Part of a small language model's weights: 8 layers, 14 heads of 64.
Each number is 500 + 50 x the weight over its row's rms, rounded and kept within 0 to 999. Layers, rows and columns count from 0. Numbers have three digits each. The size before them is the row's rms in percent of the matrix's.

# layer 5 attention output, 896x896, rms 0.0246, rows 266-294, columns 448-671
112:496432491499543470533494465507435545481472481552447474488499438552543465511316444567511476546558553488516537524462471543510551438504501433541491484477514485481491513492549558639485459567610483509426557512494501548398535465554527485443490457712511489498583478501537476503537433501513563568571551501544486454501484506485439645562413500459475519520534484482492615519516458449493501503430498488496546442596558519484468463491509488480558507460476527435495547464483512512478468508554481425384468537501528518501506530523487505494540478458494463458507494518497528572516565433447516479540467519443536509520443398610479521534465463495557551482557494583481508466509438455440507376494
094:517427482510484503382470475560568499477446425441584500453550498530468463442495550603562490435467462418435589629357461515452486410511519468632501534489511554479413507495537541465494464524503546489522595381471516447478460546507506505493527527510528536504461551518543545470504549538489416531404534498524500509532506535477498450492512485368483542446458450442499573512572453468500431509477479539394591570499423483467474533538444505525602448466515385488526535450633472556524516455526460476525468434438493567490522542488598415516482463535467586461483520480538472579434537435446361521503567515540431503505548532494496558442565475554493509453533467521472588545401521450348466584570
105:528512504527474499469536522433520561526495541541428493409531531559514541481422443515531526483575514468522528415463485524527566631524526492578469466537438447535444475465537534441534468459520527627428531484478470535555540553538448497435478470472503516453528463471546467565395466420452503515459365461455542474529501510588498476368546443496457512456354490490434482493530510581448571482511506457539474549464471563549427515562488503520524466560528490466504473495519536537479434438482596442505487561419450526487533428493464460518414582413549458455474527469527538520567554437560503490463514540517488479475467503622602491574443440460482431426500533551528480470498494581549493530493
093:493580510600477425521545504455517445530492441531456523479504476453553536405462478592497443490418474537515541433456495485421532576478555497421456454491446557549473446574500529513479524450479422524539565521558503501519559413485468552482584447436470564570505568496513476476502488541531486471577505497440474533334499471481506572491486557495454511424433611487490448511557589574466562593518501446475491513568518484468563599503403498566492445569606530508428475504461469499495465559598429531562533540510490459501471518460473451473479567524527466573433539489458496485459450475504500491442541455599545583549484478619469431483425523520482500514529486549527613554526459462539500495512
107:457554533533561464533509552427582474539542505507437478417507467474538494527403507563441445511521486466429552510520491558511551466502444454584508395497543469499501490464483469552498473480440480541430494534496571477531426509542457523491523487481446452496530479489502510438426512497480432542442450505503506462538478489496502500582397438534520528578510581532480537464567541468586450452481484452489457515533470502466539495496519515465523466416496445500582545498415548464538465504479536459517506493456491469506433551527493492549477539432343578492484588516413518537529439524515528493517516455506432530527404478547603444607459516487482506457603490455524421440537436522471497472616
090:584561489597505543525538473541469547592489490535557520477511522505490384523550487463477520453556527566457487481518475426530493461542478438465506458534505530485496372549426508532489504553536527523539521571552474589413485534467553463413523493495530446649511503499494407433438532597503461540464509492475552431484516512527512504482509482521419504509448393466507519515582509567420401443483504360533575434527493534440567519454524486497419479430515500505493507496363455531387485505469501551571474522495480508444425448529493499422495395525461574471503466544422551536556487461500526522541486497534495507475570599581516479572501478438527470531495487426527470555460471437596462606542
091:573578505422570543538480527473496532544496551386509563460500529572459454487524505450468567540444503531498475589490510520508553420577545441532508463480449536499513447522515494484579475468507431481500589549572498476544485460586667493440446441524485494530556515543548449461519473487509495495509383536445456415455472471512494434447479638479487509501473529412466609457464519496530544533574455594426442475533563526509469491530524504499466493430477459481449499481463598490520566447371569544485507513579524445503483454523485534457441439542429531478512462614536528529493530481434470448532519490405513493528457482467443450515585624553494506450551481551473494562577443562522502455556
100:493526569569490597493474408497489488477511554468515499470497488412508482501490497495507494500550489539456478530559529401541691541468479458573532481444560516472547454469507504547435467474467438574633552407442563501500533562432513502547533537485459490628490435461510482475456550454476554406513558502505499494569510534524581637554516426447456481513485553499433569522497556478503494502514555436469517519480453529534524557409477501441446400453526554476441443499569534551441440432481479492614495488550520556506441463474470485532584519439518525576488537530476433550469482544509447501581458556514554422532498485578498486526403486483577532515450482490474482427454546589551470492492
089:582483514489618468475531501563556417600453545593440539537477468490524571513444465578526472406527565504543462487460546529507488600462547540489520512520448525494568507536571499451463560462382450503470558487492468553506460507513411546561492508490452506505510521491493547448525507545482463497483520450513556516476501409560461537533584475492555469478581484607535637487505510442496494493482409564591556518452507446489504500522575413588450516521446543500556516506545379517528468492470515416569491457502491547508473621558493445473508455433496531434495521485498496502510509607531447472516472476517502495529662545457466454470562494425468560488385510582540484397424561500510565500525
101:526482572572537433452575515554474444467481494477531503497483495504469543491472532527516502480563510454415495519539462510485512556419475419484512539478507466471569553594518399597471478454415493528515441382472521544472477513478551479552440391472517446475414522487500488359536494513488576401540440531582556516480544514471516442384491467395505479511544494567485465436477481561482473485619509485509600459489437389525528512493482546544554575572427405560487482537524477590556487544513532494482485521578503446476512546557463536482589408560532527485464524509403577462484515510555459501508514480503504508589473452456388478467509504495603519542577528495482525563439541485474531472530
099:555567472431587496472488528492402486513500496581497526535500493409431601516502558491431529489487563555481504557450491501474475504554480525529487486514488508573499507495526526449503468530414464523563489490568367474547538577426587498571525494459505551382504471585534531448519591532430552492456544466585585447418527494524524556489519453478586462452435489476530523477397516521487532482443514503454494557536607455518428470528516484366514477414444548460516601513419568467419503545457546575454454439499479471480472496552440566460560564466432575470533483479489523466502440564593503482480492415471430514546407576494486427408515555502514459517433539566472560446517558518543515399473
072:468559469455521493482430337401579428473466518515476545511441477433488471529414375458562442406528490537454506443431519494512404495443455589404458496505458448563575488500490543497428448442380679588460437475589404466538431547578534489422449515470456482555444461596469460401522495517566530481433600485583526521438453609436507501498536402632490517446588456452579613516577432482527491472522524562649588557490563538377600508554494483524502491423571519455483492465513449610437549547532480478548443358510489537440473509482518472487469601603441441526488445521518539419456544469426565470521488460500438501530541598555456486441484566534430526434507480490500487513395538473495471553549
088:475480436483498353469432498557555547427528491523495471469547477501455345409449403476443481560525566572554567465544530476525581566470524494514479487457517482398458429461529478468418594524487573483516487485551461560506561512586463532527501417554532496482503526471464555469513483438499514459553520473420515463526495448607516542337602584514570536535528420520498556623543447579531475432477470527562463483453608548502449548444466528543472531511434525495538429505553440491516537451457558504515483485554497482501413591553426536529531562439489518446502502542506583543521437534522484462473537541541487479492498493525545499519522490505536499472426506495476516516538641548460440490524
083:618496569557403406417405531404519515566458495410535596525519508396451486450394474441613499503427523570530556511478513454479437515570483454477525479425474470510559402378532601482566424457493454473473444499583457451471529489559527527480453576494464468544497559448439475559530473493501538447559396517573495604537527490537469480419465447590510514551502557487521463555517467506475550473458564500433566601534471575508512495521521447545442596563572526533456504452428502491418487505528498468540485402431530448550505548542501453490615503456426485479531528499420512450481585570477462528381544390535514528536537511481482396554583449458476485531509509470466428384532467556435559503439
103:586409495470485476459497502488572508498509530572504475553495544499412635520393540542479484497454612484516455532465528477579384580430453532455521474540513499512506486564485571428486518445507480436460427541498500591570443508550472555549556498511517665460428414503513439429417526545495503445561479484491532539602466435389480539519510488588542484423534452448545465504411573449435403519594442509418406556462561450527540472527467453552516549484525473503428587416503484480499450476495485513503467525453489582490547578522545479571450461472533479497551530478529458415518547553518418514488538418504505529541408619467516353561543482558565527503529505495493539493511473479573522432520
091:554514492509492511571460494484534532469509450486433485471522504442501589434593506592569410511516504587484489487527442517539537481539485523457483597499404513443428556411518484490529453563448575504533516550525491552436533449541553515481492483564538555476462479530534544395572479501481433513512468498590393528478503450574578593496533474441516475484534544501437564432500493572495492495451469406532487487421516433528448461484515453563524546445490432450565491573477471478512450421543528553520438408461506506464422491479514596504562561528561452478554514522539492437601403506554490444442423490452513651481499546552498581473594448593573485513410502494522494485461528508436444441453
086:568466454599467472633492558466531509522558536434479454508454507439473452522485365528469487566532549558467548512362471468524406554588530514492462471479476522501528484511555611471492514515419516457594534414492566430422495503459460502432457523546458451513363408519481539475484440567622493505411540569545547466436567513533398493479443464616516500579498501533488436521482562529503472464549461487468460576418456344474443444503551463590523540455491536524489416514481573443508532540506558519481479479442485437480521517573547530493488501400499488546519505461500559569695478482581499423478540498523438497515452504489590499503560459554493536554496516569521442489551546564476560402504
107:480510520498446486475434417469527516574512470504457491478485571524545411526465531511504494497507463467492490508520524486561542449542373568446542451474433454475455524543524480545558534498500509429561452502359469452581521482536518472468518505615454480572541464556503515573457511520503489406561528529480542408617571652551494501474464508439455491506498511604516588503411516485478513488560412507466553511479478432464480493456576514460514494518555472436481511462450476500511531479509440483508474513536519591493483452480560488569546460476448533493498511511542536517483481516545540571480506586443475543529533418532560442591518442458540534540502493570508527513419558385462468552477
088:513524494532529585538529499472477515517479524561524433610491509494479528545502449463481545541426552505490463508404510481442480465546471455520505497471525513489514501454496458505488447438467526566483549377458561515456478498455467512517544369445486590479489517511496538431461653538517534467565606521523465544591607514538512466567533481501533529591430576487425543509563521484490416541591483501516456519473492375519571569591539417496580527500499528428550486558462515501362538521487527465520454511452477519505498497554417454561484586565439540546428550596497494549525524482428413486492460508530414532447516514392460500523503450481564544539512544472472541539512495444514494453521
100:517513482568435556544454467600527496510491510546625544494433508520543534535520560553475559486463485568386379492546538499433536510534451531538462566502532483470515457497449383469524422509483453454551531446445504435558496495398547520440512509478463436545486524571499580508467444470456636507519521493470453424477453419439463473611424490517555482497504583510496512546485553463512498488525540444406501433397538410490510541433495603418595444371527500509456472511454495559500496580501487531500464463517492525501471432456494490490544474431477465565466551529400515495504415559412438435513481517489508574499518482566485546535402596595457473477540506551488572540498461551493511489543
078:510411460464613618550468424548392535521545524567536521429531509518483536455490527528510446521488466452475470610462447415431481470518458463574472553515510513433533445487521498562491559573475616507511507470516528418536534509504607499527551450641477443614547423505442522538352453571522401545536586507422555561401531474485560446465489532506518524474538385509463598490603437457547423472451540552567431455444328540525510457512511503600527523509444525512509497475473546481426656454475500500495496531519498482495525518541463419585402415505519503477544492427563499550326462542554468519530477531556475480480439455573498561461428496428561516484487515445454455527455516582445533499576
104:457458498533581512487625528452526545431577513554462494525575583397547531454456478524471467472571612508476504519503495489509449531514515549471520513506449578508529510537524510488472453526425481470482468577468464558583549407508484493494477574397475476523556564614530493532469561526519524509534405491580551513475485467558607461472548552614519475478385609505474510524532468573475559491488487445500528506383507509496488466530500488430481457466478579519492511525487450526526415563594453490511511472463512337508452496492415492495486534417577412522508526512539523508420570562535474549552496539529479538447445474380432484415477514515643426518524485541509536516427432535493553506494
093:438479494482491520477512510605497522458420468502540513439449480400529509485572473587511543501501537500514413494495527549466436516564458456475492513478499522508561450476462530532471443494473460537538524587519542408493534487529525442500503500500440488531411437499473468577515493490447514495563525509512506460520520453426504494541527446450527552544519483492543527537509558511460585486517497488516440399459456553411508454349474542600473430510572510515417590498549531458507467484554401538491501483596503529536442462497538444531512533542592477489435531438416513496418552423430499475453450513486457513474515537460542588489537607458437535444510513520472465538441545446516456460486
082:525498530483415516504506613463482520558487543530553403547471496528421459661554414689562478442548428541584473400496528478432546486545497453468495520458498367457592486530614341503543470529443596483510486498511561458445524512480556480464504531492510547526583484461493454535489535565467487450595490506477448541553494497539476512451392568532532496420540547368519565491564509488385463518540539545554361460493486576447530473491490586486451501497520529476561446447578471531582543525493524645459501486525500550500574386658423470535505602599504481480502411636537560443409500388580557467520488531433548413441540572428489534533612505467480541534513472509519539433564570573431431540578
092:569449479483414547477541433573514594521514497441540471504452533427407461485461490491515491528529507492487392529489493428582449550533527486415500519481421470465527534487455500541488535539526497407406564546393510505593552419570590481525500460508463439543531530557454498616524534563462448569593445476533558390510518520530451396417472577472417471499518491446470499503476517437528480527452467415513499444532507501423500499471503471444529475527475420477412527495478499538483545520501497548417527494500512514511496370455512494525497468536493529499477449500440449549572569532434572519442516504525497520465493573517524483492484509576403425430499494543476543421475557392359525486554
083:535460511438570503493450530507542514493542464437455494582544527525544523453480503495484494454554437555441570512384414532532551541523594508538486552523405500510352622482531432399405498537568576403568443513473464485512514453464495492492517537504572522453483509445482476507493446534566577547522489504525539438589531441522522470480519520482542492505452488532406549491523505517502556435544565553520494505409614418456499608430534545486495571474489485438514479512549560540602562534499566540508498528465490575519450567434629579479428547510484470486513457506550471498570480527516485516562379551502456413422536561477495482537555467479600518526506503414522532580503481462508460550482
088:613452495504563492497616418492466533471535489504577599517529497493533452455460512527479477419453494502477413515470421431505496410541491425485471451531476433519494492531396488584429597407594576522555418531501601501484467523556521472476491448475480437442490473460505492504512462425518413510438575483465403498517547576546478532534515512526521462469457422454500435475474475579521562552527440448570559469497409484443568537465522433473457483483472404521479540537519448512538603564507481493475575456472449488536543522511501612403480452501492541541556421504548456435450520444481515528529450490476476438554531490472482571592490617460569444397570508573478484627456451515539515582532
091:585469472488524442417552421510469495494558478512499531451551519585479504487466510469448444620514485530479475538512535524470480485484544475429465475547554472520540560444521522513521427590520516430501470471466506430483543510418474522531503371506396434517489386554506386524489467533451533409600492491456462471511448450487509460547450529444485462531472574480525527575474453416473520516440483502410449522427421543495524566534520492467586543410531515456479610490559490503406494605482495488534576480434498505495464560451379458582534524454528458451546426434525465449666537449507525534515486491565498568520498558466511460518551475486515560463537504526516592482574521508400536474595
108:548493522536514499504557510448441564493581468615520560518535469444478478505534431436482485451486516551511514501469483556428507488499457581543446506481474490522477477499449543546480559504465559629617488486473500420514597475410616498500532510471505472455479505535476472505472532482436483514452499485524468419447462505499517504455534459514503463354522571556499568432481453530477525500437482422467528495514533503496520500367511527448529471516511547470507551482549582457616531485443412516541518544517495538515528504536420580485534484474475491613526528501517508437550448565450526525477333523448532384413439413555429578474519445386530571452386492505477559461457515412474498529512